config.yaml
num_hidden_layers: 21
hidden_size: 128
num_attention_heads: 4
num_key_value_heads: 4
head_dim: 32
intermediate_size: 512
vocab_size: 647
hidden_act: "squared_relu"
norm: "rmsnorm"
norm_place: "pre"
norm_eps: 1e-07
positions: "rope"
rope_theta: 1020.0
rope_fraction: 0.5
qk_norm: true
attn_scale: 0.297
bias: "none"
tie_word_embeddings: "early"
parallel_block: false
extras: ["local attention windows", "shifted keys", "gated attention", "capped logits"]
init: "uniform"
init_std_qkv: 0.0442
init_std_o: 0.0442
init_std_up: 0.0442
init_std_down: 0.0
optimizer: "muon"
learning_rate: 0.00254
lr_mult_qkv: 0.7
beta1: 0.95
lr_head: 0.0186
warmup_steps: 0
schedule: "wsd"
decay_fraction: 0.82
decay_shape: "linear"
final_lr_fraction: 0.0
batch_tokens: 16384
max_seq_len: 256
doc_mask: true
train_tokens: 173900000
max_steps: 10615
dataset: "wikipedia_en"
Each number is 50 + 15 x the weight over its row's rms, rounded and kept within 0 to 99. Layers, rows and columns count from 0. The size before them is the row's rms in percent of the matrix's.

# down: layer 3 MLP down (transposed), 512x128, rms 0.143, rows 161-213, columns 64-127
# up: layer 3 MLP up, 512x128, rms 0.141, rows 162-213, columns 64-127
down161 106:55 48 55 22 55 50 60 45 37 54 54 34 34 41 51 42 66 53 39 59 40 65 55 62 55 75 47 46 41 86 13 22 71 58 60 66 67 63 22 82 56 45 81 58 42 38 62 63 42 29 52 69 49 31 36 59 26 41 60 40 44 51 38 41
up162 095:10 49 50 41 34 38 61 52 60 73 46 65 39 51 51 57 31 26 39 77 77 57 45 50 58 40 59 24 36 52 38 35 52 46 18 63 36 56 55 45 21 71 52 60 57 45 70 60 33 61 41 48 55 70 40 66 69 22 48 43 55 36 34 29
down162 100:43 34 54 28 51 59 52 64 27 50 55 22 59 43 66 62 71 53 61 46 29 68 60 55 61 76 49 09 61 60 40 33 53 35 63 78 32 76 65 44 34 50 54 50 27 19 44 38 57 29 44 44 27 15 60 63 34 34 61 45 86 51 72 62
up163 089:45 47 56 31 55 38 44 34 79 42 38 36 29 52 34 70 72 33 53 66 44 59 57 54 31 45 52 26 53 30 58 44 20 40 18 71 45 34 37 31 59 67 52 55 29 31 53 42 85 22 49 42 39 80 60 50 63 34 37 59 49 36 56 65
down163 087:58 58 36 68 53 53 61 57 53 40 63 56 47 50 58 28 30 50 52 64 78 52 48 45 58 35 44 47 51 62 36 57 77 33 46 44 53 47 43 37 52 91 66 28 47 66 63 84 36 39 29 43 55 47 44 19 71 56 67 55 74 77 34 38
up164 095:65 63 49 47 47 48 45 51 48 63 34 43 39 44 61 38 19 68 47 09 40 29 31 42 47 73 77 30 18 64 78 77 42 43 19 48 62 51 73 65 41 33 67 63 27 57 79 30 58 51 66 37 64 50 39 81 65 47 34 44 68 71 34 54
down164 100:55 20 70 14 55 26 40 76 33 34 52 33 58 61 50 47 49 68 44 41 15 47 59 54 59 68 72 47 60 46 71 58 48 59 24 66 48 33 58 38 38 33 52 65 31 58 63 69 46 67 41 47 71 30 45 49 42 25 38 61 56 45 52 34
up165 094:44 42 44 64 60 54 48 36 55 63 51 81 49 45 54 36 81 50 36 60 57 61 60 46 41 41 06 40 33 55 70 39 33 51 51 49 50 42 48 50 73 72 31 40 53 49 58 48 37 54 39 50 78 49 56 78 37 47 56 63 41 31 64 36
down165 107:38 61 50 66 43 51 36 52 56 55 43 34 42 61 40 50 19 71 52 85 50 48 52 49 30 35 48 52 58 58 60 24 18 37 30 37 64 58 31 48 43 53 26 55 50 50 60 57 42 60 44 41 63 39 35 51 41 25 44 24 71 39 82 49
up166 112:62 48 41 56 35 48 60 30 24 48 45 59 33 55 44 93 49 26 35 43 69 42 66 64 66 60 52 61 57 36 38 65 60 55 69 60 16 57 30 71 35 54 17 48 73 69 18 58 39 48 59 34 43 58 26 57 45 51 63 56 67 49 50 37
down166 112:36 30 51 42 85 30 54 46 42 63 74 56 44 72 41 58 47 53 49 57 47 46 34 52 57 53 47 47 57 19 63 38 20 52 69 18 55 67 60 50 84 45 74 62 35 54 69 49 48 63 60 52 36 53 31 51 25 44 41 35 31 63 40 47
up167 106:51 68 57 34 54 55 43 35 15 66 44 73 49 65 51 55 56 46 44 55 57 53 23 50 58 41 58 39 41 58 65 38 32 61 69 72 51 64 33 55 69 11 63 41 58 39 35 40 39 33 61 33 61 55 55 55 58 47 30 79 54 45 77 55
down167 100:51 21 70 32 34 49 46 54 73 36 49 52 79 63 16 59 78 34 63 46 46 71 42 47 39 36 60 63 32 68 41 62 25 61 45 64 81 43 59 68 73 34 88 40 35 44 49 57 51 58 54 09 54 61 33 43 40 39 41 53 38 22 54 49
up168 106:75 52 24 29 48 61 71 50 42 49 67 54 36 46 52 57 34 41 36 51 57 47 26 40 43 42 51 32 59 28 90 64 62 64 58 37 44 32 52 34 53 55 39 54 26 79 62 46 35 40 46 72 36 57 74 23 58 53 43 78 70 29 62 41
down168 105:66 51 64 73 35 19 35 52 65 44 55 15 47 34 35 45 69 38 39 57 48 75 43 46 11 65 54 56 49 77 59 27 65 62 42 31 80 64 64 54 60 51 66 49 56 30 59 79 45 59 39 53 60 48 45 78 68 48 40 47 32 41 37 38
up169 101:66 42 45 42 66 32 54 38 60 61 82 53 62 33 50 63 55 25 35 62 45 42 65 51 52 51 55 57 37 58 69 70 45 42 67 42 30 48 54 32 31 59 26 46 63 68 89 47 49 59 52 51 68 59 71 56 90 66 62 52 42 68 59 58
down169 108:62 36 62 67 57 40 57 36 69 47 47 42 41 29 40 24 40 88 67 62 62 41 54 50 57 44 47 42 67 61 56 21 61 87 25 26 66 57 72 59 47 58 44 57 64 46 49 57 56 45 61 44 72 48 65 45 37 37 47 42 45 70 62 54
up170 037:46 50 42 45 55 80 31 37 63 61 55 47 54 54 52 42 65 55 48 46 65 60 61 48 70 44 32 31 51 56 54 76 77 66 69 69 66 62 61 64 37 45 48 56 49 38 80 47 34 49 77 41 31 64 41 49 40 55 50 26 62 45 41 27
down170 029:43 52 29 65 73 45 57 57 37 70 62 52 44 40 59 32 34 47 55 54 50 48 63 50 66 45 57 44 45 55 43 47 50 63 56 55 71 55 24 48 30 51 71 31 78 77 41 75 23 47 37 26 36 44 44 53 23 53 52 26 39 62 55 34
up171 084:55 44 61 21 65 54 69 28 45 43 34 58 71 51 64 51 63 23 72 49 60 45 54 75 56 66 34 35 47 37 36 68 19 66 78 35 63 30 62 54 67 44 63 41 41 71 69 67 44 41 67 64 60 59 32 46 50 45 59 62 76 76 74 41
down171 086:62 46 51 34 67 75 79 54 67 36 28 44 58 46 62 39 50 50 36 33 40 47 48 68 32 57 26 55 32 40 45 05 70 69 47 25 54 37 61 68 62 57 54 50 55 45 42 37 66 33 68 49 44 39 31 33 45 36 60 54 29 83 46 53
up172 108:45 54 52 53 69 71 72 49 36 56 76 50 50 62 78 63 62 44 43 21 70 67 25 37 25 52 15 63 18 53 36 34 79 65 57 18 61 48 49 49 80 48 63 74 34 55 51 46 61 56 21 44 54 57 42 43 05 57 72 66 39 55 66 55
down172 103:56 39 50 45 38 45 93 41 43 56 49 59 34 26 47 35 61 54 28 48 59 43 20 76 61 69 47 58 57 67 68 59 27 30 38 84 37 54 58 48 23 40 26 49 84 95 46 58 60 46 38 50 40 56 52 38 19 61 61 21 71 36 16 53
up173 104:66 51 47 71 42 72 42 36 45 37 48 57 58 40 33 65 51 62 68 50 71 35 53 38 52 57 08 26 65 64 64 47 59 17 53 37 32 63 54 77 58 64 58 50 65 51 52 53 41 52 48 58 43 45 72 49 55 19 57 63 49 31 53 33
down173 096:38 59 79 57 52 62 58 69 52 57 58 36 44 75 62 43 55 52 54 55 76 34 40 79 49 26 66 63 38 44 70 28 67 66 47 68 38 55 35 35 52 38 63 68 57 63 63 56 79 68 70 48 37 53 53 65 91 41 48 50 46 44 36 44
up174 104:53 61 46 52 40 46 49 55 41 79 74 46 44 72 39 45 68 41 39 60 51 62 59 62 52 35 22 37 55 53 59 77 51 45 86 63 65 63 30 47 65 62 63 31 37 35 54 46 25 38 75 58 73 67 35 45 65 49 45 65 59 36 67 66
down174 101:25 67 41 41 50 70 65 55 51 09 52 44 53 41 68 47 49 61 62 18 51 53 61 43 29 56 51 59 30 76 49 51 57 56 17 66 56 41 81 58 51 63 65 41 28 60 64 56 59 42 48 63 33 47 74 48 60 40 43 43 71 53 45 23
up175 092:66 63 50 33 42 46 55 58 47 90 51 56 37 64 37 58 38 51 63 44 66 43 50 61 36 36 99 62 35 47 41 48 32 62 38 37 47 47 47 57 58 56 32 49 51 51 28 41 68 58 71 33 55 44 84 59 24 56 46 40 54 97 45 39
down175 099:53 40 55 32 53 34 52 62 08 55 46 52 74 47 58 70 71 57 38 67 58 74 50 51 40 32 40 32 52 53 49 56 64 60 61 72 39 54 59 62 54 56 52 34 50 72 47 45 62 55 43 76 53 21 38 52 45 36 37 52 56 76 55 18
up176 085:73 66 36 31 54 34 37 39 33 28 58 56 65 47 59 54 57 48 37 52 14 62 63 68 52 60 58 37 48 12 60 51 41 51 25 36 59 70 52 44 98 38 67 51 54 62 41 40 76 53 74 57 27 79 28 32 36 57 30 40 45 42 35 47
down176 082:63 47 63 63 42 94 56 53 44 56 63 46 37 56 41 62 35 32 48 63 44 49 53 59 50 66 50 61 64 55 63 11 46 56 53 49 49 55 49 40 38 37 42 66 47 57 42 53 88 36 23 35 70 52 39 36 32 71 28 53 54 62 52 59
up177 110:43 65 63 54 50 61 62 32 78 50 43 40 32 47 61 37 26 18 40 36 59 66 52 36 19 29 36 58 39 32 55 34 63 60 76 58 53 63 29 20 43 60 44 53 55 42 53 65 28 47 39 43 55 48 59 51 31 52 49 82 60 41 64 30
down177 113:15 60 65 38 59 56 65 38 52 59 64 65 69 33 38 30 42 51 43 47 66 30 51 52 45 78 80 33 43 62 47 43 42 42 52 15 58 28 33 59 77 47 57 58 45 47 39 68 79 47 38 39 51 68 48 55 56 51 38 38 29 67 76 50
up178 094:54 44 51 47 47 73 71 35 41 67 33 40 34 35 74 34 50 73 59 23 24 53 58 60 55 54 56 54 68 74 49 48 48 45 59 34 55 65 68 26 51 39 37 58 58 20 51 36 39 52 23 53 41 51 31 32 61 32 40 46 71 83 23 71
down178 090:44 74 31 58 67 54 31 49 38 71 57 37 51 53 47 21 32 53 48 73 23 67 45 39 52 37 61 39 41 61 33 61 49 25 24 33 74 54 52 70 50 42 15 61 45 68 37 71 42 23 28 29 66 41 54 62 40 45 42 56 56 73 46 55
up179 099:51 53 34 68 33 78 49 55 32 41 74 56 66 76 46 25 47 37 73 27 42 33 45 43 81 63 34 34 70 69 82 55 46 62 27 54 76 57 88 43 28 43 31 49 32 36 64 54 56 71 40 62 54 42 22 61 50 32 68 39 29 59 54 38
down179 096:53 79 41 32 42 56 41 51 59 56 28 39 53 30 49 52 52 51 44 47 62 58 39 62 37 56 54 54 50 41 43 48 42 27 57 83 24 41 19 10 62 62 56 48 62 80 62 67 34 57 52 46 47 49 71 32 37 51 36 34 76 35 76 57
up180 090:62 50 61 33 46 46 60 45 37 22 47 81 69 53 57 45 49 58 30 63 49 58 31 39 32 64 43 36 25 36 55 54 29 57 15 69 40 61 36 40 56 48 53 73 60 59 54 48 26 62 43 68 51 56 45 28 76 58 25 37 52 46 70 44
down180 088:55 32 54 42 66 18 53 55 25 52 27 25 57 46 52 65 43 11 75 48 70 34 60 62 63 48 60 59 54 31 36 55 70 58 35 38 49 61 42 61 57 51 60 35 51 70 49 69 76 74 60 30 38 25 48 57 41 61 57 54 50 48 53 72
up181 094:25 67 22 72 42 44 53 37 51 76 79 75 63 54 56 66 43 58 55 60 68 59 36 56 61 53 49 52 61 42 60 53 40 29 64 29 57 54 40 75 47 60 45 56 67 51 29 51 56 62 48 80 30 55 46 38 41 59 56 10 52 61 52 33
down181 102:78 60 72 16 50 65 26 30 31 43 34 72 46 35 54 23 78 42 21 44 44 44 40 41 39 30 54 37 59 62 43 56 60 45 53 47 54 52 46 49 49 49 51 52 52 48 84 63 56 35 53 57 68 21 26 54 33 35 37 69 47 39 32 62
up182 109:45 79 67 52 39 62 53 48 53 62 43 62 67 55 70 32 59 39 43 44 44 40 39 67 62 65 55 60 52 39 40 40 34 47 26 45 76 29 64 48 24 50 51 34 47 77 42 40 46 63 62 19 19 71 58 59 32 64 79 64 50 56 62 50
down182 110:47 37 49 48 68 42 74 62 44 52 56 59 43 39 53 53 40 39 49 35 29 39 42 63 61 62 43 37 53 26 39 27 81 72 50 36 45 52 29 83 28 37 53 27 41 67 46 17 29 68 61 57 43 47 50 60 42 43 41 25 41 76 47 63
up183 080:48 34 47 50 20 68 52 37 60 59 52 61 49 45 59 45 54 32 39 72 73 47 49 48 80 28 45 19 45 64 49 44 49 15 46 39 58 25 86 39 70 59 42 48 44 37 52 58 22 49 52 64 68 54 37 48 55 33 63 45 74 39 71 49
down183 081:76 48 69 63 63 58 29 46 75 34 31 46 56 63 41 79 50 38 27 42 47 39 77 51 39 34 41 47 39 46 49 87 58 46 51 34 46 38 51 54 53 44 39 42 33 42 76 42 57 52 06 38 25 32 57 53 64 37 70 51 87 45 49 56
up184 085:32 50 43 51 37 22 34 34 64 67 55 38 53 24 66 31 52 68 48 25 36 47 63 48 50 30 42 54 49 43 65 37 51 66 44 59 54 38 51 63 43 56 45 53 44 53 31 32 55 68 56 80 27 68 33 78 46 46 26 43 49 26 27 28
down184 089:69 38 54 35 41 48 31 40 57 35 47 37 57 47 64 48 87 51 67 51 62 49 45 61 42 76 70 58 28 66 69 32 47 52 55 44 63 37 51 63 60 55 40 53 75 32 69 54 53 56 37 10 43 28 39 39 46 61 46 76 65 87 39 53
up185 085:76 33 48 58 31 26 57 33 62 71 69 29 49 42 49 53 47 62 32 67 52 48 52 74 53 64 29 80 47 52 63 54 64 47 37 39 77 49 48 64 91 39 50 27 36 54 46 57 61 51 48 26 19 59 61 14 58 53 70 38 62 50 72 39
down185 083:25 34 57 48 39 52 44 51 47 32 55 55 48 55 67 52 38 60 55 60 52 35 63 51 60 61 53 69 46 60 59 47 47 36 34 99 25 40 31 38 59 43 43 50 37 58 66 56 75 72 42 65 54 19 42 66 10 62 25 58 47 17 36 56
up186 106:44 36 38 51 33 81 53 56 56 51 32 59 35 56 35 72 44 48 58 36 36 49 42 11 35 60 42 49 54 29 63 47 83 50 70 42 59 48 64 47 74 71 17 49 53 57 60 62 49 60 43 55 25 65 60 34 72 59 67 77 50 64 85 52
down186 100:78 65 54 49 22 16 66 60 39 61 72 32 53 37 48 55 91 33 36 66 42 61 46 74 41 51 50 56 40 43 63 82 52 49 43 37 62 74 54 53 64 45 72 66 48 57 51 51 52 18 41 52 51 48 31 56 31 38 31 53 39 41 69 60
up187 092:23 52 60 48 28 41 32 49 74 32 60 26 50 49 77 36 80 66 41 76 31 53 68 37 62 91 40 49 70 57 47 61 43 60 48 45 51 23 56 76 55 75 63 49 26 49 47 75 52 75 63 35 62 72 54 36 63 55 71 32 49 65 62 59
down187 108:31 22 41 32 69 62 31 46 44 37 44 11 66 54 04 45 63 43 50 61 47 50 46 58 57 50 42 50 62 62 45 33 51 63 39 78 55 44 33 48 46 83 38 46 56 67 67 38 26 41 36 33 42 31 63 51 41 50 62 51 52 45 48 29
up188 104:65 54 58 38 40 48 42 33 62 64 56 50 47 64 35 67 64 30 28 40 57 50 53 38 50 45 26 77 03 90 70 70 27 39 45 77 53 56 61 41 63 60 63 33 57 40 28 19 41 71 66 65 20 46 61 30 38 38 40 70 51 52 16 46
down188 098:33 39 24 51 41 95 73 53 57 39 56 48 57 52 33 33 55 35 64 71 37 57 68 64 51 65 51 79 69 67 53 65 51 64 43 49 32 52 31 51 27 72 58 47 43 67 67 88 66 26 60 61 66 83 51 46 39 62 37 64 46 40 51 51
up189 095:37 28 41 58 77 52 72 30 41 44 32 64 31 60 30 51 70 45 57 50 68 65 34 50 67 52 46 61 67 56 18 33 42 67 45 53 44 25 23 20 29 55 40 58 59 81 43 33 59 45 38 22 37 48 66 51 73 50 60 43 31 63 31 36
down189 101:41 45 67 29 41 55 47 63 54 55 49 45 68 69 41 69 27 43 40 53 51 36 65 26 34 73 61 60 22 61 50 58 55 37 48 45 44 48 38 54 75 59 45 83 28 22 45 80 55 47 61 91 66 56 49 39 49 45 46 54 35 40 51 85
up190 122:38 48 66 49 41 48 17 46 66 57 35 44 41 54 42 64 31 55 43 60 52 33 81 34 38 81 28 48 49 50 58 68 76 66 25 36 46 29 34 35 50 70 66 56 30 58 96 22 25 44 72 65 59 64 64 64 48 36 58 62 36 48 50 31
down190 120:42 69 50 40 32 76 70 44 47 48 49 67 14 73 44 43 12 60 42 68 30 57 40 28 40 46 57 53 21 40 29 52 41 42 22 45 47 60 69 51 17 53 50 58 57 62 52 62 62 70 50 49 49 51 42 54 40 45 36 50 49 67 48 56
up191 105:29 40 32 49 57 53 74 33 47 66 61 51 70 58 43 73 43 52 74 61 81 35 41 52 79 42 50 53 83 36 59 61 35 54 41 51 28 13 40 59 37 43 51 41 61 38 43 57 40 43 49 44 57 55 40 44 28 37 57 56 66 27 71 61
down191 108:33 88 74 34 46 77 34 36 37 32 50 61 55 42 51 72 61 40 50 36 23 60 58 58 49 58 62 42 37 66 62 49 48 52 61 63 43 46 48 66 29 32 62 55 43 36 71 70 44 68 62 19 52 27 16 50 43 47 74 76 27 34 46 57
up192 103:23 65 76 49 50 26 27 35 44 59 45 20 53 45 55 53 51 68 39 34 32 66 70 54 61 56 49 64 63 21 38 36 68 37 47 32 28 42 41 73 42 59 19 29 58 57 33 29 54 49 52 51 26 45 69 54 58 74 51 60 45 47 27 63
down192 109:46 27 55 53 64 49 59 42 42 39 61 51 43 47 62 48 43 41 57 21 61 28 52 52 49 39 67 63 67 55 65 46 47 41 48 53 36 49 70 49 68 57 57 46 41 43 58 55 63 50 35 59 88 36 34 28 18 24 58 73 59 34 44 78
up193 100:56 36 56 53 48 50 28 58 69 59 60 52 24 71 48 58 44 23 58 63 54 60 61 42 56 42 69 30 20 75 45 49 54 59 57 00 44 54 62 37 53 10 54 72 49 29 57 48 64 57 44 38 54 45 85 24 46 37 47 61 31 67 49 44
down193 094:40 64 40 65 48 54 09 65 38 45 48 47 73 40 39 39 39 27 39 64 43 58 13 66 45 60 63 34 36 71 47 51 62 60 65 70 57 33 66 41 50 60 31 62 34 73 57 53 55 38 59 76 40 53 32 48 89 42 22 24 60 48 46 41
up194 085:62 59 35 49 25 37 52 32 49 50 43 48 36 68 46 33 46 38 41 61 63 12 44 36 33 39 46 56 52 43 41 70 31 57 55 66 74 82 34 47 46 27 45 36 48 43 59 45 18 41 61 27 19 18 43 25 77 57 61 71 33 39 55 63
down194 087:20 67 61 51 76 43 56 45 65 46 62 27 71 48 12 39 54 36 21 56 41 62 71 56 49 63 61 80 31 46 66 57 45 57 58 68 53 71 46 43 82 30 71 22 29 24 30 48 47 58 38 28 49 43 40 61 46 49 64 64 23 50 67 33
up195 098:65 60 46 69 41 36 59 39 48 34 50 64 32 68 44 58 52 80 42 48 42 33 67 45 31 41 87 66 67 55 56 70 63 59 45 72 67 51 09 48 61 65 58 53 57 49 56 32 41 43 71 61 40 57 63 86 59 55 36 55 27 64 31 24
down195 092:59 39 69 30 41 52 78 42 47 42 69 74 66 61 14 62 40 65 15 48 51 57 42 34 57 33 62 61 43 61 68 44 56 61 24 34 39 39 70 49 58 46 65 74 46 80 61 63 67 73 62 47 44 42 56 38 51 36 68 44 43 34 46 48
up196 102:39 57 52 66 37 50 39 15 36 53 59 63 50 43 63 44 31 31 76 66 49 44 64 37 53 47 50 36 65 64 48 27 56 39 27 39 71 51 44 33 40 36 28 47 53 66 68 65 23 55 64 75 50 31 72 47 35 76 61 43 51 49 55 32
down196 103:50 45 38 59 44 49 63 83 69 41 91 38 56 54 50 67 53 44 82 56 59 46 53 48 41 66 36 59 31 83 36 42 38 65 42 42 60 51 39 68 37 71 67 64 56 63 54 48 32 56 61 84 43 29 55 60 39 27 38 62 60 68 39 29
up197 074:21 50 54 69 65 50 51 39 36 77 62 91 54 54 43 83 45 43 49 53 49 68 63 41 62 44 31 36 26 56 60 58 53 40 42 59 77 48 46 46 53 31 41 39 60 52 68 39 48 34 50 76 25 72 67 65 54 78 59 28 68 49 48 68
down197 069:33 27 54 64 78 54 37 54 88 30 66 69 69 59 88 46 54 52 45 62 49 74 27 57 48 55 28 45 56 63 54 43 53 53 38 45 27 43 18 55 24 45 58 59 48 53 49 62 72 39 31 43 60 54 60 49 71 34 65 62 49 48 73 34
up198 107:52 61 65 43 33 28 80 45 54 70 32 63 31 55 61 39 31 35 39 78 28 76 56 57 40 32 56 30 41 55 36 35 78 71 69 56 57 54 79 41 41 81 39 52 83 73 56 49 37 43 46 53 54 63 56 69 39 60 78 54 44 86 29 55
down198 097:48 41 27 31 69 70 43 50 68 63 40 82 61 38 41 46 26 53 65 67 67 48 51 55 42 71 45 36 66 80 47 58 50 58 75 56 38 42 59 68 63 26 26 91 29 53 59 52 63 37 51 52 37 23 14 46 30 40 27 40 44 45 54 26
up199 091:76 46 40 51 42 34 29 39 43 76 41 54 34 42 55 60 57 51 63 52 49 31 37 51 48 28 62 42 41 62 46 71 49 65 36 43 62 43 59 90 35 55 43 22 40 68 50 28 39 41 75 68 31 84 66 54 64 20 50 59 51 38 54 81
down199 086:51 17 57 45 66 79 45 33 29 44 49 82 66 57 33 80 44 56 90 64 48 62 26 44 47 42 21 40 73 60 31 45 75 65 53 52 39 38 50 31 71 52 51 43 55 45 30 45 45 33 54 32 38 56 37 49 56 61 55 64 51 60 48 61
up200 092:54 54 54 74 54 83 60 48 37 31 44 56 43 92 52 74 40 48 57 31 57 41 23 38 34 46 58 62 43 67 60 44 39 44 37 45 65 67 46 33 52 65 23 56 49 10 45 34 44 63 45 52 21 55 66 47 43 38 85 24 46 63 71 50
down200 102:74 57 73 52 56 48 68 47 54 41 58 37 55 17 59 24 32 45 48 50 55 68 36 63 74 40 50 54 75 59 44 42 77 49 52 57 56 53 50 43 18 59 33 39 47 73 64 59 54 54 54 47 57 43 52 58 00 19 57 58 64 50 89 52
up201 106:21 42 49 28 39 57 43 28 68 50 53 77 36 41 56 73 24 24 43 30 71 51 35 40 75 36 51 58 38 72 84 55 38 42 62 46 87 49 45 56 63 66 62 54 42 72 43 43 50 41 58 46 55 67 64 48 17 42 61 74 42 47 54 66
down201 097:68 28 59 43 48 68 44 52 41 52 20 64 48 61 83 54 46 47 55 55 23 72 50 69 24 45 49 60 57 24 26 59 45 42 33 82 51 79 48 63 54 65 68 52 60 42 34 47 58 31 44 47 48 39 27 30 36 36 40 36 86 47 66 36
up202 092:48 70 41 42 40 62 59 53 48 54 67 35 71 44 93 31 50 72 46 71 53 67 37 64 71 53 82 27 63 72 67 88 46 40 42 48 44 37 42 75 37 62 72 60 62 52 24 43 61 61 61 59 51 48 52 76 43 52 45 31 76 56 48 29
down202 088:60 35 51 42 58 49 65 55 36 35 35 21 49 52 33 34 35 15 35 48 47 61 23 38 91 33 58 52 51 46 55 40 42 37 36 82 38 54 79 39 34 34 75 38 18 41 41 57 61 42 56 55 49 40 37 74 21 60 42 40 38 50 64 56
up203 111:50 75 61 66 68 62 75 57 44 64 52 54 30 65 55 28 28 63 66 39 54 79 69 56 24 72 41 64 56 17 64 38 36 65 47 50 45 57 20 35 31 33 62 56 62 47 55 60 60 42 41 62 28 60 58 32 52 52 49 38 70 70 72 71
down203 108:50 53 43 45 58 54 62 36 74 44 37 52 54 64 43 62 43 48 50 36 99 35 44 55 65 29 53 53 55 59 60 42 44 10 19 65 34 56 34 51 36 27 48 54 27 37 41 46 68 51 59 47 47 52 62 67 40 74 59 51 32 78 44 56
up204 104:47 53 56 33 35 54 50 34 56 98 50 49 34 49 56 12 61 51 68 67 48 41 75 53 48 21 71 51 40 55 49 43 55 60 52 41 78 32 33 68 52 59 62 41 70 21 40 48 64 41 55 61 70 72 48 55 29 72 38 43 55 43 21 59
down204 110:57 49 57 43 62 65 61 39 66 47 77 26 95 37 34 38 95 62 45 90 58 36 67 60 41 59 80 51 28 51 62 57 43 46 62 56 70 51 37 50 57 88 45 45 44 24 51 69 50 35 48 37 32 29 39 68 57 52 62 63 36 35 48 32
up205 097:55 65 52 55 71 74 60 51 56 67 43 50 42 56 54 47 73 47 60 33 65 83 66 51 63 74 72 36 43 45 65 46 50 55 33 35 31 26 74 66 43 37 44 54 52 45 46 46 40 39 40 33 29 83 31 57 23 70 48 49 25 41 31 99
down205 093:64 60 57 41 71 51 33 74 47 50 53 52 52 47 45 33 46 75 65 70 28 77 57 58 66 39 21 43 55 47 56 50 61 72 59 37 46 62 56 67 64 70 63 43 57 32 51 74 37 53 60 41 42 47 52 40 72 50 70 50 67 31 34 47
up206 103:27 48 43 34 61 44 53 25 29 46 48 43 64 41 51 77 56 57 58 39 40 52 70 25 61 56 72 41 50 10 52 73 64 59 36 57 77 62 30 35 43 15 44 23 39 42 46 57 39 53 44 32 32 43 47 72 51 34 51 63 45 34 51 38
down206 092:58 59 68 33 27 50 56 67 20 50 46 38 64 69 34 34 53 55 51 46 53 69 17 66 35 50 56 52 68 46 70 31 22 35 49 59 48 64 51 28 43 68 50 51 56 59 38 56 63 69 37 63 42 59 15 14 75 68 55 44 35 51 23 47
up207 109:39 69 39 38 25 34 55 40 34 60 38 44 60 64 54 42 32 42 54 49 57 57 57 56 40 56 67 72 46 72 75 22 56 43 68 55 37 81 53 28 27 52 51 40 42 74 46 41 32 62 80 35 50 34 84 51 51 44 65 69 52 38 33 45
down207 105:33 32 61 41 56 32 49 65 38 59 21 71 71 37 49 27 88 37 66 47 29 38 56 55 70 37 55 42 36 47 31 73 43 44 83 73 29 23 69 33 62 37 54 48 12 45 43 54 48 39 43 32 45 53 45 48 78 51 30 46 51 48 43 42
up208 103:57 58 59 25 42 57 36 50 71 24 48 71 26 39 66 44 46 77 60 53 46 50 71 59 44 74 46 57 56 63 49 33 46 33 35 61 93 34 49 36 32 32 38 52 70 33 74 50 66 54 26 26 49 60 27 50 58 48 44 80 45 58 52 54
down208 096:64 64 53 43 24 64 65 43 55 39 48 26 60 31 56 48 77 63 44 45 42 64 31 62 56 67 65 56 50 64 37 54 40 33 40 58 46 29 24 57 76 47 50 55 52 53 33 31 70 41 65 61 47 57 75 49 56 39 69 40 52 39 53 30
up209 076:44 32 30 15 63 38 49 45 28 47 28 68 46 56 56 43 78 33 56 17 48 51 46 45 61 53 44 50 67 53 44 43 51 50 41 60 55 50 46 00 42 36 12 41 53 53 45 37 63 75 41 44 48 45 50 57 37 69 62 00 53 68 43 51
down209 069:25 61 39 62 41 39 53 42 65 47 50 50 57 60 59 54 49 77 33 76 37 25 44 62 55 63 41 52 47 58 32 59 58 20 44 35 65 45 53 85 77 59 53 68 53 46 49 63 27 20 52 73 33 63 51 44 58 43 72 74 55 46 50 40
up210 126:65 38 62 55 69 67 44 62 73 54 35 45 43 64 53 27 51 39 28 54 59 34 51 64 33 66 59 53 37 43 74 54 47 50 39 27 59 47 67 78 35 36 44 80 57 46 57 28 13 93 59 49 53 47 74 46 49 60 54 36 61 54 59 24
down210 117:33 41 50 37 48 49 22 57 50 24 37 59 69 40 32 64 65 58 37 51 77 65 67 37 50 48 45 36 55 34 14 51 66 72 56 68 45 51 54 53 40 46 26 54 40 49 42 46 71 25 59 42 47 34 53 69 51 61 26 59 43 08 33 45
up211 098:66 60 67 45 65 52 26 59 46 56 46 56 48 72 51 44 66 60 68 62 47 31 14 59 13 64 35 42 25 62 80 60 44 47 65 51 73 28 53 70 51 60 47 35 41 42 53 46 53 28 29 41 39 46 47 49 62 65 60 63 69 56 60 78
down211 095:25 34 52 66 43 62 58 50 51 24 45 49 36 42 31 51 47 45 83 23 41 60 29 62 41 41 35 46 27 35 46 23 44 66 31 35 68 69 30 80 46 66 71 58 40 62 67 64 50 71 71 48 75 58 58 65 36 61 39 42 55 57 47 35
up212 102:42 67 70 21 59 40 34 44 55 40 57 32 44 38 85 66 62 46 24 49 60 50 25 43 41 10 28 55 35 49 20 50 26 76 67 45 48 61 49 53 44 71 54 49 55 53 49 41 49 79 42 46 57 29 54 46 68 23 52 64 71 51 46 49
down212 105:68 42 69 65 58 22 28 62 52 99 50 45 62 46 52 58 39 50 76 50 76 59 61 50 34 49 69 60 69 68 90 52 69 40 77 52 50 45 39 55 65 40 45 68 33 44 54 52 38 29 34 35 57 54 66 34 30 60 58 45 44 64 53 43
up213 094:31 47 59 44 53 57 58 47 46 55 39 38 32 64 22 58 39 46 54 32 33 60 42 40 12 53 18 32 64 30 60 33 42 46 42 53 41 56 56 57 50 31 42 22 54 51 61 35 84 51 54 42 43 50 20 37 50 80 49 55 60 59 64 63
down213 078:53 50 54 53 54 17 36 54 63 63 59 37 36 58 75 49 63 32 56 31 54 73 56 50 65 29 67 47 71 24 42 62 43 39 74 67 39 61 17 60 32 38 40 39 57 47 36 71 50 40 51 79 69 26 99 75 51 57 66 55 44 50 24 77